From a checkpoint of a small transformer trained on Wikipedia.
Size: 12 layers, width 256, 4 heads of 64, MLP 1024 tanh GELU, vocabulary 8192, 11.6M parameters.
Architecture: LayerNorm before each block, rotary positions, biases, tied embeddings, capped logits.
Training: a variant of Adam for these matrices, 519M tokens, 11307 steps.
Each number is 128 + 32 x the weight over the matrix's rms, rounded and kept within 0 to 255. Layers, rows and columns count from 0. Numbers have three digits each.

# layer 4 MLP up, 1024x256, rms 0.0846, rows 902-1008, columns 192-255
166165052144045131154115086161140071153098142089061096125146161085135136047085098088131158142153088121141114086159105107120159107131137146201106099125190133168166102117126123103134135160145124
125153083160134120074119140095058133108106118117155158111138112067057132103163081122131114103127203152118117090170140072155132116129091163153162095146117086179125102133077077179123101161146127
120093161094134077165129083133131160141187100133105181100156181177077146090183046173137144141108121107141181125138118159140130086137104140170098147139104182162101107135197137134058150115150064
119080104147067146120082098061085133109197142128052174121161159182084099114133071101113156095114152118116141132115084085119143047110179152132149148141158087115100077138167080113108080089125186
108043094073150085120098183154122143114136146106177133073152100143198138088158105099123135095123144113175135115097146122159135125150104203157102088128149159175096112122112122141081134187122110
137105139169081066134158158117124123078127115184088090115139113154082171069111104092156146127144163169146093210144106136144116150154112127098129108195208144088088181112165116139199121153121162
080057128094075138133116099085087141148116065117114104094085129128141146073127124123145173119098096102145143103129104176098198104126156171132151124161103097144121123147150126070145107158082126
088165106156120127163109112099073066184114126145134069159086111135079142131174101139147165164116148119125100055119144165134172080129202157120061118157165148058131120106082087153175116148114084
132110124165118153089123146139096128144148130138102140083122142125134138076135184121099066086130170125140146099135172158135167123100102104120155120140110079121121131217130129145070156142122134
118099160158098128178145095129090076118107076173097199179124091131158094108127188125190111147110157159118101112117184066192107208110079141128094116131094140114157086079093113110108157168038091
119130103155099081112136102108125152157146094121085117115145150099110130086150117090110128132139119075172109127153078161115068060096083116117073173129162171088194118166159120149116142106119114
099103050163119197127108130053126116180126089115178140109135116089120143142124144086133156104114146100141079097148107093163158179112137139133113138173160093124062112144096137157178137151151170
142119103106108195107152147134079140152096081131113120093140132094077085093186123121121137120101104130087147194172111128159119138147070157115143143155065151128078043126100115108121101101108095
142079205094144135084147084148122116195168095109058169123186129139081109096172127120155100108041104099166184148176176082169124132197134067136113162144143150101057089100111110172103137170076148
083109170139152176198161133107134152182115143103136128168160164119090148084128101123130132131094132143152134110102129097143122135162068140095084167145120148143163121095130104118145201116113109
157110107156152098109144102133069140133148124108113133189102094137123103084141113100101132065103151107101159169109161093106074095186095146134114131112131125111103043082147078088138160139098147
157122149122098133157140084132096097096142133158107115149149109131107119105150090144128196083125102115151169135173124096140148136123094118150106107159131123147110106150106142152131130154103119
096157128138061152117155096116107067162126119145104120110131131117038149085115152090148089084181132092173140149220117136144079077094094136163191115097181065035095137162086040108140131148126143
129152113108118091168137115104064089106157139095130078173151081162144141140137150118131114150125110132121102085120168062158160128123094124152077159118162160107164092106116137147114117115112096
120096107163134149118147124124142095107129096081125104145142116137129116103118144134104140094127160145113140136148203148159098128157086126152084145156149137114116084118121139153095142148092142
174096123131099132118164205142114123124182063127100147117146059136093141118169120116202094098124119117117104170127108109152134096117116145176132063153106153134131149139112103145105120108115079
113159102155097131142115107116098161112138140101184181147179107069085078122115109144157101154119123116133109132178114113158104161131104134125072119145110120144161115140114162098130126146124106
141104094174158199137199111090115124121137111113115112184154136134098117098169127074177190091087149130178177153146117158094132109137088133108138139141137167068113124100109122065116097112088118
135176112126077147132175171126107076090160129115130186166103097154170158081058177116096141132143113101134139104100140106138148143126109106120114157128144131155121151082096165140143143212170189
127157145207123149140193089130120094091133096159094106151132029092160113116122106121080170061083169193156159168139081168114110186105159108134106100130156123124098133140136130104096131146094153
195050067131174212122100100102117130138106103128134119125173124098145098132125119105152167168133185090152101101104120098054133187132150162108147065166094144146106122109096162098127095162141110
117109130118140178130129154116147126120061070118100136135126169150140177159097105094158153111146131106101138140121086122153130129123119135146132133169154126162128087169077125126138035136106134
087121116164066157189104122170120080239161101154087150173154118138062149152145115121161156123110192177146168146138146200155160195133105139140156124160122117128097154149142081129115177084070112
118122168110110117129173096091120123101103140116118124093125143108085126098131134079130127080135112075139143083126132053162201180131117132172149136173088128156129151114128113164130155115099094
091137105087140125155184189152090079144138132167109139206133135103087193141145186093143042106109140106109124097171118149102138163155103102175155119149072162144085139114155097174123132119142144
108128136077095070123086118116105169129130140121131152144098136133090108112150055098088156150115171165133156140205050117161121049128093205108091132146110107119069160114157173114108124133141151
151180147093154180094129114128129088114169087072104108155152116121113149168132107126147152113143175172132183186126085149149139115167164165128158117153062096098119183080149097097163126103113175
069143127078148193127130134064118075104167098084126214110182193161142089057110100120133184109132181185121065085055095060117098241073125129128053085152149142147129065128113132147113155179124218
099117124162128110140118103117115118151095156099112180218143101161180062126149168127105138116106146092151118098145114074138171130136077119143142122115125104147138123050132101141102156136142112
168166103088034158189148112107133095100143135071124094092111114081100167120075204078106112111189136149109136105182123141143115140124089193154088102153244090202101166105100105174161093171091145
137094100109056144094073119151114128094065090122086136086107145108101133112094126130179137108124145196079136125145128151151190139176109112120087127142163148108167158110109142129120106181123156
135220121128117143123146204133077151132072135106084094170200126045145095095091127132082119115126130160065137120128067121150121200102115132113182176151131118076135140176097143154120062156142177
133156180148159137140090126131102144079139150094168147186121082126140114103125123107124112111090153129138182103116131133166142112160145094163133085143103102142110094091137140101084108150099077
130094223081108148167178139158127087162203119168109160142217085136149196105163111117090137122104137105105142116127162143100106130139081112202146141103179148096103104149131098170040105118085117
105192107189120136192159082115089128115121168121091077140126153162094138139067080124117140042142153149147100129160092103188159123098121113119129162140169146097150137102134081193123112125122167
111081070072086174118128143081108130075114129082111108115131109081166131148156172145143101148166110127123148067106069123157137185112152091158099064137214204114112121097103135114136193178150075
110133136164077131186157123073120096153104115070135126140115076104151110104116140155164147135150150204130130077123141129193135154139105133115072102102119135198171136109070150123131080204126159
100128096108056128135117127155180171099139161147121127147171102144077140140126161118078147129078149195119156138130148119175125191155141118188111070100169203153096097129122142112055131111102141
105122095096137145132201096106097120131195104164142187156123128125046196160199113107090128156072131108107131062104068126190212154065121155103107131159142138066110073049118120140120102085113083
138096083116097146109102114144135096139095058082110144137170115155118102109128117127136127121115205073156174092106084094122134130154118123145088120137105181121122139136128120111167131149123127
102182085147079109159139096134174091139100111084151140157195081120131109106178101112093096136093112161198134167130113133169128206164100161138109179122133091140082090115097148162092088139118123
134097176099165050101142154127078106115122089177101131124144099119071103157184121057101094072123101072187155147184136101045140147170102062146087147112128149167051132150117127171094145152072059
214132138110113115147148123127114142105100117158134158091165125113103178102085151095122114103141162147161112113155129088173153151138099048135105110116162156063091174081095145118096066167146238
143100099096164063094123153139104141186146115173132138081188060180077146109159105088124107146162095135157152096122106085156110173136086177158096187144158060070104167106070175147145108146130187
118045197151148134120092140153142157142084089152064110105122146075051133112157093100117156144166096176095127119149134193158188087141132145174147118129147178096110140092097087082146124158110155
105148121122174121119123150104090126109192131129165102134138152132101124123149126115116127092123094139117162123113107094112145139119197107183124153179113152067169136131081113143074138088108128
104123158162141148138160080101108144129116137113104135157157084121142170091188112112150161139028156110120177142111142161126100123100120076120160107142109156189091128140131055159118151146121137
119181193132062113158129154129066148114142136178131064140119108110060100069152138108136077137170096127134127194073103129151145151116097129156122075165118118109139158126091109147084145151128092
111071072112111168100141075139155118178087119138179118124127106127079070165146133122128149100134107178159152159154080169134123172129076101138148099148088129167122149147119149102102116119102106
114170202089144165168138126135102109113137126122120163118129117159125111128099142117145113109164172121134088140140112063099121117136103157122129105116095068111175132127123125132092133123109130
087137141082111096096173107104132126128164059142108187136186153112129161126113152088127174108132131116095135125103120054171133190064097116165125128118161179096108084101039159147098123165128160
113151101178110179179177161104150094148096158106186124154140114164105132144106146121111146108136134152109105066123097107155100067125116133174091123140126120164111133119133130177112121122147163
132126109178086157164126118093101091099135120121114104143117040095098108148138092122084099134131149148117186114171187114191107128129114107149125189143071067087128077124160131165179089174144107
177054143048138164153114128175135137166135084105127143147146132088064138180139098115145129090110149141074138103167129132109151136158083145162101139149177128048073093098130147155082104095094158
157174056104098182099131148116119113158111132106096141116111128109199161106088164095125100089139228103105128177150092100123189128123103135154137071186113067164165107145137070156125100131137050
125091101106146148141167095110081127168135032104143137131154125072112156210171095125172096131116177184134162111144097153191103117156131124133093092141141182095197144085103154108121122161064113
170109108086073148156154114123125177122123135145165087183113165098140140150125134151138128142151199175120100123140062139128149135090098171182168134128150117094095064134089138096117119104134129
134146106116119138120158070188135115154075161171112142078121126110091086094119103081131081114118147092170130208081181136139165153113155148149102044152147115155102115118089140171095099159140125
113088053154068131118106088106077112075089120159188092191127102167115143183130167109098144126156134190196135166175105146108128131143121121129071135142146067130127114113113140127146090116149127
060164064121100178094112110131159136166172128124132138145148118090074142066090128091164153113099127116107157181162097123181103101123120132146161075137095147132137160127149144133143161143128157
093096147100130117096132132128116153103164088127085127133164138113158104055080157081148099120187161151105217090129137112107146145172087115078136159147130095158165081097155056126128147111125123
165122116097125071130165112154102142127108118113091192082143123149144122119160126130166103118128104067126117117144131075130131149158130155132126132154088107141140126090096129193143124147111077
132118130064084152163122074138121110117152097106127099197117096163087112128144092132148133095096135123129171101150131144117118142159111160144115071151101092078112172111140143139099150133084150
095160070141174123125100144129052143167099114103150093099162149166108129139075124113081144154082117076093150115199123113163181157156081123144127108159105118087121124077123101143157139179082133
160126066099144148102152051110132092145109150117131177108107143181150080174136088133122141146138098135150119129167136116185128098144117149122166141105135104122155080127096127166174131139139134
117171108081108107153128135112130111165110136119137105143158158158137122116160105125132164209151127161091139072159164102150193167134131156132092171152148126126110117089133070189125090164135148
051069106157139090102181136061111175115169081133134117144146152047119115177176149104137091102168085130069070144075083116055151149064097167147109126163173100142146090057025085144142123126115088
118131076087169104125183149116118077161129124177120139116192193142123120107092094113099165104137182060117185190147081126074093096101151133164120110127078162189103146085115157155101184152131141
109153088174142127127160139113098095152160126109146117128121121140156142155121120121111144114100100121125139150159076144161115177134129168148134111142128148120172102084082094158121133139129201
180179080088152168153151163169146122120117106126087143124131139137204074134147150118098175075093095142098096168145155091102181142085099131173122151138126150128064103161154055107175075182129148
142118107142103131154131124175089072091183124203132165122145101118150200145139150105132137098137123158093135203116079157133087123133115132097203145136169145143125185072085143166145128137112170
113122119104155114112085109141123156172176088117082126069121162163151119128125095141168133133122146153093130122083102136112184091114129155148108078153134126104124152078145024074146098130121165
093113152122125159138111149093097146167128084116123104132145208072168103098150122127158154126099094154128118133153069158102106097187120069192116111137137161168127065162150090100156115150102108
092116108151109147085150069136113133183117120137111084124131134132153094110185086090172141089057125082096147207117073146118109076103136118147084106184124157125088068111136097143144158082161088
113166124104105164144078138160106130134125095125122127107158117151128151148092136118150174079127139111149173138117134103122135132149095122119096109139179122134124130102123115163149202143120182
104145098096174175125148124121104126124125108088134101132144152147112087132076110118147149078084150117100092114132085078202177108186122108108145107152148088089138127093132164135110149100145113
077100124094158109147168126101084084082184108176086132140167157115139180097151140105101159122109193109100211131105102173167217129122146197141070132145171167107060105046116100098071145112095042
078175089091121120145136148128128123146140136042098167123147174124127126114113057142123177126061162112154168105147068121158204110085121128163097148151122141112120107153157135103084116176170151
135088170132124181192185113154138140121150089066051065116156109130095129119088092154119168108121139203173166153100139137152096124157110111107113110177114122128105149135107167176077145141095113
160137138095127200167169131125156110127070133123070133196156101117121169099061155105098166103133159105120085116120095144092210197163181133157125071184152107141129124129141155137146160120119115
122173081127100175143198099137155082130114124106120131148163126099138108145119102106153177043084215118088171083171105132157159147063123120174086139153165138093077176044129183139076094188085087
133191146166121165193112110143066133092190076115121082128143065097163154161123141113130143137101160049112117115095153129105144145134142103119179114135183111127153117146109091125094132105116131
141187158132083149134150109076145113146129141115099111152203153112145122096141166109094172112091128126094098076086138085118131192144161162161098127092122075154158116164100068125090155102141099
172173124114114161154159053127115113125062131141131103094108185159084110175106170126135163165102123099113098124084068132156171151099138054160159110156174116072103139134146075095150142143110155
098120065088169097156147136113097113137152121170133120161157099110187145123159115127122117185156137101131146180118167137163086178148105101174118161146196128058162121127146118185139089134168123
092189127136166136108123133038053113088161101091089172165186123091139173111120071139185106108062208135082150108110101072148173114126116091196143141165042113076124145210125152156114160113099106
110055123152107120131154077061157135171189090087141141149113183135080125113100121116152091141145143111094175167092081113140227146112150130166162099166169154046127109053130126136123142163108080
164153174076168090094135089120088092081077112105142080193106143117135112136103130095114112129206061157140146131164120093186154134174093167151113173117143170116055152055110110062156192164105160
150216130127119121160127171075124122101134095100171088127121111129168130132101142100103111109065175158113211119090108143165160149127148111085130166120149092074158079133104126083154129185112165
142156114124113124169117181114106083127186177167137169118152115112142132128121117117097148103081180116056159193121102124178135186099101114118150133157104114115110185104189100124159126142142194
113127172129178101143144091112070156126072163146084165142130095094153129146119137105161151083140140117119090202139129101092181089147119132125099168206095120079118082145128111187148192099116094
106171145173185074154140084137153107173164160129131093075119118113121107102194141118157173087128159142163135103126175072154115149092180100150100141132144075166076087121137121101090142125101107
146177107115114128187095094098137118140137136170129150114112088133096121103109138100137093127099172120124166133118102112062114131144196143139104080108119132144098090111146164164158149154113150
168171138063161121151139167078115138128109081090088097173155154113195136129066081104113140170158127145120176129146069096135126155138150132104146086135161132141132150167125070170157123174090201
141128088132138127108129140078122081173165080131103091159142147138157168142115100124141135047170088142105160141112095147079122221159141174163125141146142108129122111016137144107124119198104127
187115126080132128141133164105123119131121145132122090090125112160142138101109125122097125129127145181150159186126146138109130084204113140110064144142117141146154106108104160143114125162154097
114160136164142129128155066138179126168086132080171160083131132122100129161115122123183185170143114140117140131101097082163136113078115136101139113162126113129163169102060155133156071109148139
124141125138134132095119135127129096135134154176147128123125135135136127139110083113177129124157136148172186142121133155165147125131159102144102145111099161122077113095118148108050093142128081
115076120168123203107136085124098127113079103125081121113169133072141082112120093097154132139103139139155143179120137150092177109126146120126116152188132155111089133162111174109113134100057116
075107123122091167096153148131135141169111141031143141189140125126140108152106078080135134118112181098136130014094107149116163138114125193180103090167132077121122088175092067156099065149130073
147145086128095135129177092062133115178136171055097183221158109056111100089106031137202104125107186152121176159159076129178124111086121125123126125163144153128115120127134153166095168135137140
163157103132141143187109134117128055069143132136128101191105097153220160158100132122133133120149147103101139170123083109145129142122173121153150128157118115133115177111168176169144104132167110
# layer 4 MLP down (transposed), 1024x256, rms 0.0695, rows 902-1008, columns 192-255
088093128083182098125190178045129158151155124103196130169147141130137120139191116131206129129139098110140121136166147099133148069144142169128151173117100126075133108173113121170101186099074064
142160179083138123141156106107151171146167167126084119192112174135161129156120143136099143090143140137124147129126083126081148078122108136183098129123126164083149123126183116124150154076135156
107123084124074158106131121120144099120106149113155128103120138093189111174150133124087112180146151143136132119150077134146092172145172160077142169139174134167146120057183201101146088108092121
075100152154119141055083145161104170180058122148097095142174128118155087149108112213139106110142138109049140128101122154073082150097116185165141118105146087089145146173166119162149214153086085
122166188120107158134120131113084125116052138121152142110085134140088105137101143105135143170130143141070141178093111107117097086149216106175145147123123045138115134105162090119150170159151081
053101119111126165109138149144112096152177146145173112136126146141135142174152147163142124096087140075117094078102153163123165129109132130139134072076105086104116110099119118160151174107074138
094136079121166179167060105130174120082118126120097141124126146130138114132087167160219123190144062079131137105147162088167151141115134160129177185112149099154178121144141126108107141140115137
085073070109142199080072124126148058084134159158088137094190185129074072098115124186128136121080171137145151146129141146091156127179148186112131108079140156153115107068122072111113178159166146
118162153140120116116153182134126153145084129106134126148130146131102133146166126212137185140144086131121109093124130138094090112076086153149080131099138156173127102122119067079154099083178130
135109092174132140069105164173135150171047145149144130080152111115129172126094118083104120108157176134119110190127144171178169099155150131173165169124108161058105132120148109107162127142141128
130155127104116120118124145152158126088132096109130142118053103152104077104128180149070082092107098146155117136153125108057158114159128131112126144117137184164144078087131096123111148108145220
124156130131152115114149146169103133130123121173155099082090158144069180165175133130091100165185161123102090097119133145139183165130097144128112146130057135141127066128088148067131130108134115
156133162135085125070112176150168111110127124135136148144146163137071100142153112118071123170121152075067103113155182136132137193154095127108143125116117144110092092115124113121168142115129087
143146088055131183148068126132143184098071109102119140077081113139145122146080172123074156105182138120124135132120163082124125126194101108106101148151130116133129104136066140097180142159139049
140087081144182119160117127169054134150108106150118159139169127122148144147127151122148090122149132107153085115137119121145159162154148160140082145101083187118145107068135125125118181081088049
172145112143132096166145117119106132108120147104153117096121194164129186071091132142076120114167141164087067105131074119200136129133113119128083143186167151188155167134169114083103102162201147
127149096103108147123160081105081131134182129101108157143188102115129123091129103151090149104104101124118154146182131056183129146123082113181098134225147100140136119097136113170120109176142135
129160140086091062127136160151082123061138058125137158119128131157174123135113198141115092149180109081100166095050048145116128114119129068060101179142102146180148128181084172099135157072121154
095117128123107118113072122142121124107092143112103124158140119126214165126063133101109161162134088113159067107136120140074140145162128137118156175108135156112160134119156118154088134112080130
168163152111135107165091134157136137126111172123122135150120103152140118097156118151141150108137121143134122100097091109127116091117119166123119091072144141140102101109158150110126102146180154
174160096150082179124142119093163149071092149198169130193123147151113101092132187084106105166179151090147151113153140112131100155088087132142098152133081076147107166150055201142113163111103111
146102112089156167080133135142131085162130113133131097140088153132149115127147120131096173128149140153163086156113084141137139115153103127138111136149102160133124118090136126157102149096186129
145146139117166139098142163111150110066116128161115061163085156120167135134178094082163144150111129076102159133131178110092130095070146131139129152093122058126086143063199106057115100131107151
097104162146157108159160119178103134119105134125135118105121134084099122160128060140189137190095135119180129103110126157121164120098155130095101136121138142101069121166188150107157131059079111
169134148138132051128037105159147097132088156170116105107105092090146120153124108248152180150100112090175104118099087223174139140143174072138100091132146204123158172104164111110106108152077179
093165140099199124124186108140171128145134118119188150110070095135130132165082112148182145158129120146125146120114063100123147132127138170149132094106140117138171125102163069111093155154166096
129169143143090108120109124146165112139114100096146120166141139105137129119084089094195074175167090143157102143120147100116113207116093134177116132116125120108131118155162101097105108160179098
146073140157189158161143129138145079115082077129118153104186121198066117125120138166087129099225184150175127064069087184072128101172119136074095081111106146180132114066122096082085088147116112
133110147149156114120102069107112135096059102113143126112110117170118093137112143168175103118139066160175107106105105134087152114107203114126133143126124116118188106112122106161110178182152141
152099124099166119113131134086074107044119163140144125136103156110099154151138185134183078154082134095107100154147151074127179146070189146166160158176026144102138104133150060130148081119097094
147130091111111116132096127155146157153099083165095149123177160170164161096151187200148124148155094084106163150100131122096145111145148134105066113077087124128157100075082144136120132136161149
126065142139116100180111117093156171116115131167114157134114115166105133127157169152108120157155111114181092133123106101153154105088128111125110090095194162151089093176146153120120137124090141
113138093029105000153090099098201120151181148202062211168164181150103047187119066122085176090084165151159050055037037042165117156017089081112136088163124119213126225124188062149101112108201114
127140071110142136139110118100168103121123125093091120082132111176143139128107104153128115105125112139143153131131173158163127135156114152119170185091153156093141145140142142109144146122125127
157114100134128034126154092160127119100123116107120091116028133078176154179091141136084124078160181185101096157122108176170179153104176124113083104244180187183129132094140167178139175153085141
163125142094125113157150187121100132112143181049135108149168112134100159157107111181142161128186093105087142124100075110151104137144083088122163141169106147211137098084183097088116164099094078
191104109145126162133136154082159093153103094169098105138143111159121076159117168087145149116111161125157164180104255177135184148184103159162118124085195173160129090101167127114113108152164101
125114095123126137110135171115115107162104130146091192083120162140116175182106162148121076123118100092145145108113120128149137155136133152096112139081142121124119140128140149134129138045157139
192059159158102128111086175134154141158172063123123129067150088156070134184127186129109109074193097107034079116079111045131195076120077125065096111108093184160066173117098144083082146150118112
161119155159116105131070127113107169125104144198128127073184124098137120151181144135141108115139112155099157116123158175134105139086157079137120154118062149161098094152107125129129111119119154
120110133112127103106089108193101135136207174137129113103167179073085094125079153140139155127149078203113097217105157119110172071145122147133111151104149097076134117100149191090117143087138121
163125140101138105156129118104096097186137134136144117135172115135112140140094144172127097131108130114107112098067168112148112162179115144111136109126117108094142124140128082137136125123119086
094119074167170041096090155138161108162108103140154119134113165117131121133140109144127102149185139120098080157168071091060083169175164132144185132118108188074133138114157176085149145218133105
116168110183112092157066087124155161140159117117204133122139128138217102153139152138104104110118104094073151136132117187103225120127098131146163127111107109079112106130141138151141137040121090
139172154111119166154168105164141125095135129133131129088137093115113147120111139156137143156156097165114111140110106104104077165111186135107100134098151090148165119125144107158133156138147106
169147125081145090148180131157120126180126135099060113135156121147127091143094169157138141130154166139133126119137138198099131126106097101059105188078126092104137128120118157116208141150132099
103137171074105067140215118108189120162133202094130015106067120125075131048178123049172162078192126129114174133079234180133160123111148136125142115116162163144127096055179104153101104138121148
138130099126135098074083135169152153086117194149101144151113114096118149088159185131128162128176139100135177112169149150114085146130149150145170106155104102154149127124144070139199153109165135
174085146125144136103120165106056114123111114154158159137132095110187125097127125198099111097145095118114154154153181103112122123162152162139094146127172112156148132156161136118116149113155162
095167107145159143133116181076114133136164167080180168151103102147129174127077184111128099125130130069109159152172158108064153136140087127126131123118170088131097147081172172161136141109100092
148148126097148150099099103170210154121143140106148102047087089148130174129100180107112117108066105122183144151101131161131163145080081156120079079068062197107108133072164154036081160089116081
110125071066187153117164079155115127165176119144163114081130122160128136136098150139127141131132115176165082126108089117143147136200160128182159104108191105137146142076122136061123144184137145
137083208167145159114134104098155136202118136129143177129168122189097116142138092100111146151142162074146163130067126116115099098085140084139067138109062137159129132102131121070127142108152116
161136161148132135141113162156128169136128092143099159113170136147145155127114103176145099084106122129118113097121171115070149119129094189123120092092153123088146144150112098080128125164067129
109145152138067149142130108131147155132142119139141115068149103152107150111132149145144091110105082154151092144133140132148119128129116169117143102086185116113085097124181141107142145139119104
170110125134198127182172122149186182125178117100128078106138060061144141079087131115117132083083144151074143149115099086120051101079191127103103167103170148140126165165128130121072124136126079
119071134063119097128137126124093143107104132102102156145110126196163106111159103109061120174138099131166107207142169129120149173119153127121120148097167126101126187120110118126103088081127116
090110147130120102116098155125150146192103125130103145077121133128138109126095144112170131168072148136093137106091083161112150145117131158154176143121125149087185169132132090092156160082151175
131103122145097101130102152123159121115084122108170151100147164160145117115153141107085161108119076121179102147118099094108156159156089185156144125110074081079194129106158132121115173131120141
164146103142116155144162065087097143148129109110080130127102122114145146101124133125098124137122139148120178153188118116157152140133070109156136116201154135167136130103131061154112078175151113
168137140195176101113191132132087150139065061125182170126093102185154172126086111140108164139143203085112150127157123113083128135108174112121077152128118149146109130146100117090195152152124180
127145166167190164153138086143153108155080137123141121112114152123089141174135096196152163118115136092127096137109168072123104153084126097094092152146077113088158113154118125127153093110111134
097192115077130103163125148134182102116155218111085130060168119112118139090185108120087124105157109183220086141115145128169109179162141155063125056092114101165106055096169141124139124165185147
150130170114116102061157182109102118120135131098077160082130160074141120077157139180074131117145080136083126082134131145100097167141168139139169125087171156127146060131176110149090141151129146
107127137092120110102152153083142157124103058151147156118174129127104139115145143137115122121141156171150192106147151157098106123145134154138093108082109131126135109090129109065153157102130118
150198112165097119130119075139178124110063139117149113094175133102146148157138242224096137054185089174182157140056146201119126108101166071161084139165150143142135122150133134087130086135108127
132137148156074145136090132135141147112128175157120093150116119106107135137157174091059111145118132148067107117064141162126100117120090110121162129117162104156122123138142109107106173119120176
153125135161121139148151148141116204117112152148121093183121120151138107114119140156139136140146108157144103128107159121125117135129095154106112129065136131094122131162162064117110113128122151
083089139115114123133085125125178121047098113087124127112053164152144190093133165176110136148161148166094097123111135096137131123078178126088066163137129139152124151124089159130119171087188141
120139205135105110127117138167124157142152129077110068140137095101095144080135124119125110114193149090173129134089135117107163117120149165172103077127128081116088125082112169121104147085111129
155119125126115188161117127197134134114104167132117100124155098078170130120165147134113097131082152168129097142149152133082140097180176121109154132119127143121139133102107117100144147132144138
122143116047147131133105150136099166094093132132125151140107149159113180113165142150118144117075152110147113128086095126091085193202120140212165123181132113119178185113142118119060154037147106
134088144098112084169155143158157126131090122186130178076136188175121101152093104195122160163183099133116116149117096157149101114097145167140098129113200096108131115126160131098158138135095104
097143122121131123100097167138132160157113152121086137123118124169124129121133102179178100120157143137138105132117146168073128162055104146117168099155135183113143104173163096103128151124140165
121107156124090130105085164142084154123094161129114049105144132154106118121142115123109087163160095098084065135143100126134049152133171069072128142116125130133151135192149139132120118108130145
065056103143135145073063129109147149064104121110118118131152175182151106134123105089097115145077193143143153129110142121132178165146115130096053171141132136132093142159108069151119067086166109
161115129182094089097177141123123108111045147096167143185149103146141122099090106097192089105106089140148160119172146102112129166129133116092160180099127134083108121124155187117135169106131091
179181118103093161097139144130124151143141124138102121108093084119101136175156096153146087128127176110146145128118128095129098158065183138104166135141105097122114140092137149141108126136129132
152144170123078172094100115119107111094149170154094115192127057113080130120141155174100102136120108102116149083141074154096153188203166121116157106156134117089132092131180108168125125148108067
099091120132142136171140082110134074160127130119107106121184158124157110145116088130160091124142149160193092121133143147091151135113109127121096134091132127122135098150151153097107072081145100
131168162144129148165110080118124100189159167132100146124148082179108118085106093152137090089156121154200126150155112061098104138142138157077160117085169116158156154122123121117119188124097124
050175177115107149224173133140138094103180054130084213140155185102178144092129091117161131118095219150102163108062062171173159198121094141153083146125161143093138142066160115116081148084080134
129109127116110117083112112115148066131063136191102173176151123189165123082116111151128125202110143113100103103111075119135179150136138093163086081113153175112110111190150137119122146149128178
103097104103117099087060130116147135127143124133161114170154135156128083128103108132092085140176118072139134158087108109101154100133115142132193091127130115133164148076152139124164105050175159
124109112150117069118139132110089181165088157091142115090083088133097122110157121166137079170158112135128118137127141109153070115126085169163126166110137182066103129134178097108142078097124159
148132130184059104098172111103131126154139139176230133080101070120147157193114124063115127116108222127117136150179070153139167089148125057139167133112091157141099126116103148187089117168151117
159104053154105103137087150130127065172121128141182125089151098113178110058173179121114114125126174111139111118168186114138106120150077125127105173121108134157133125167112138085116129161106122
132089128112150101100147144087173136126044123057174186176147126175105141130153092167165153082175066143107159193062137078151173081080105139123121119156166152052170151192203138098146139126188152
092123154127178184153109089130143060099140147076107116177117145147153104079128154162125110128130152144133125102105159152105107083161161155121080143115146159093127147110126117092143105131164106
097095146156133175129090147090156112169155139097082139086147124121100164096105124153151144049137171178133140114154116136206094129125085124169067129139116091115124140135127137132124128153098133
071117171162109104184129122000136111079123160083148183145169129177139145141123131171058113103067162187107090077084148056117145080163164114099153140089087083138099141109142100049132092132124159
124087124124108159118103135148097108117129160075091170189116113124090113051212122162164143139108092080051118140071143138118130161143141175181166168129142145117127155139139089162114160140133149
138063105160122194126107169153104149173125094162119137126127099143153163156134200105191120094151159148083132146080142067098138093144176097136121104106143111145131058099148128127136132119128091
092105095100098094107104114135147064167118108109106088165167107102101142116128137117096118105179096169111117140087137178172090170136092122151141137120062174147120085163104075141113169152126138
110154129171172122124156156090174200086051151070152093122152134201112060102097209185123111079182065162118150171068163041085126091055078219050062125150115148111118129118139116137132069082196110
099136141120146158124076178121133130169168094144120111089123171133168110084086150175134102110099170077083164084083107160161090118131107140163114124079125132140105145106184114151124116110176151
159107098121133124090100182076126141113108082106117119155127141145106156132083119127053150122140156096144138166134073167146130121117135097152092139084124144169101161116102123101179118114140122
115151147133123125145128106155138196099090146096072078112110114108142172120120140149107134146082054166126174115110098148201158142136150144104125140135153136100181117154156091092144108154128160
095148160113071168032053142120132139160144171109103121151062125148107128120197173144131132167175152187184114153117153151109112187088140130149111159055141123118130065122104131112181133114203103
145189086148119100104092124127159143164126098172156102073108113130108152110100134153136133090125131153196147167183136142097134103098111107125154127117101167160150158125096135107162094123153189
073136145087147098141160128120230110158107145102145147065123094096084132160112098132175090161161142122134103134100137106115146121171110148184107128113135095158132149130123091135137172192108120
189128162117095147170104143159123142088136086130126081137102096094135146150145145141120137160087096142150159097113156135155124108126109111101157072113174128167153040074146112105134136170070141
123107086163124147126146116103166055182137152138185114103171122138137125118114111161192099161090090150165129173133128141152152123142186156165157131101102154121121101130096138121128107145085150
196202148104131133110149162098180085099142147096141160063108094163108139110134127152078114118138165161122124126138177100172120162088096135071129106122096067128124142096173143108138082155086139
080115177176091088072110163169190179146043104098127167155121247089175069079097078086187020109157106126109133137126157074079144095103062167122124091175097043041086154166157146139074086184167030
189091112165096124136100129123092182120085157133127130111152138054145118111068100162084108171122170145138182077122104116095133161132161135131169105153066102238145107103113134103111185080151116
139159106124124171103133127163171104140142129103161115100151158137113087126193136196114133126168089122135129085135122083120152081107138147112140142041104136139125122128127098108160150150107144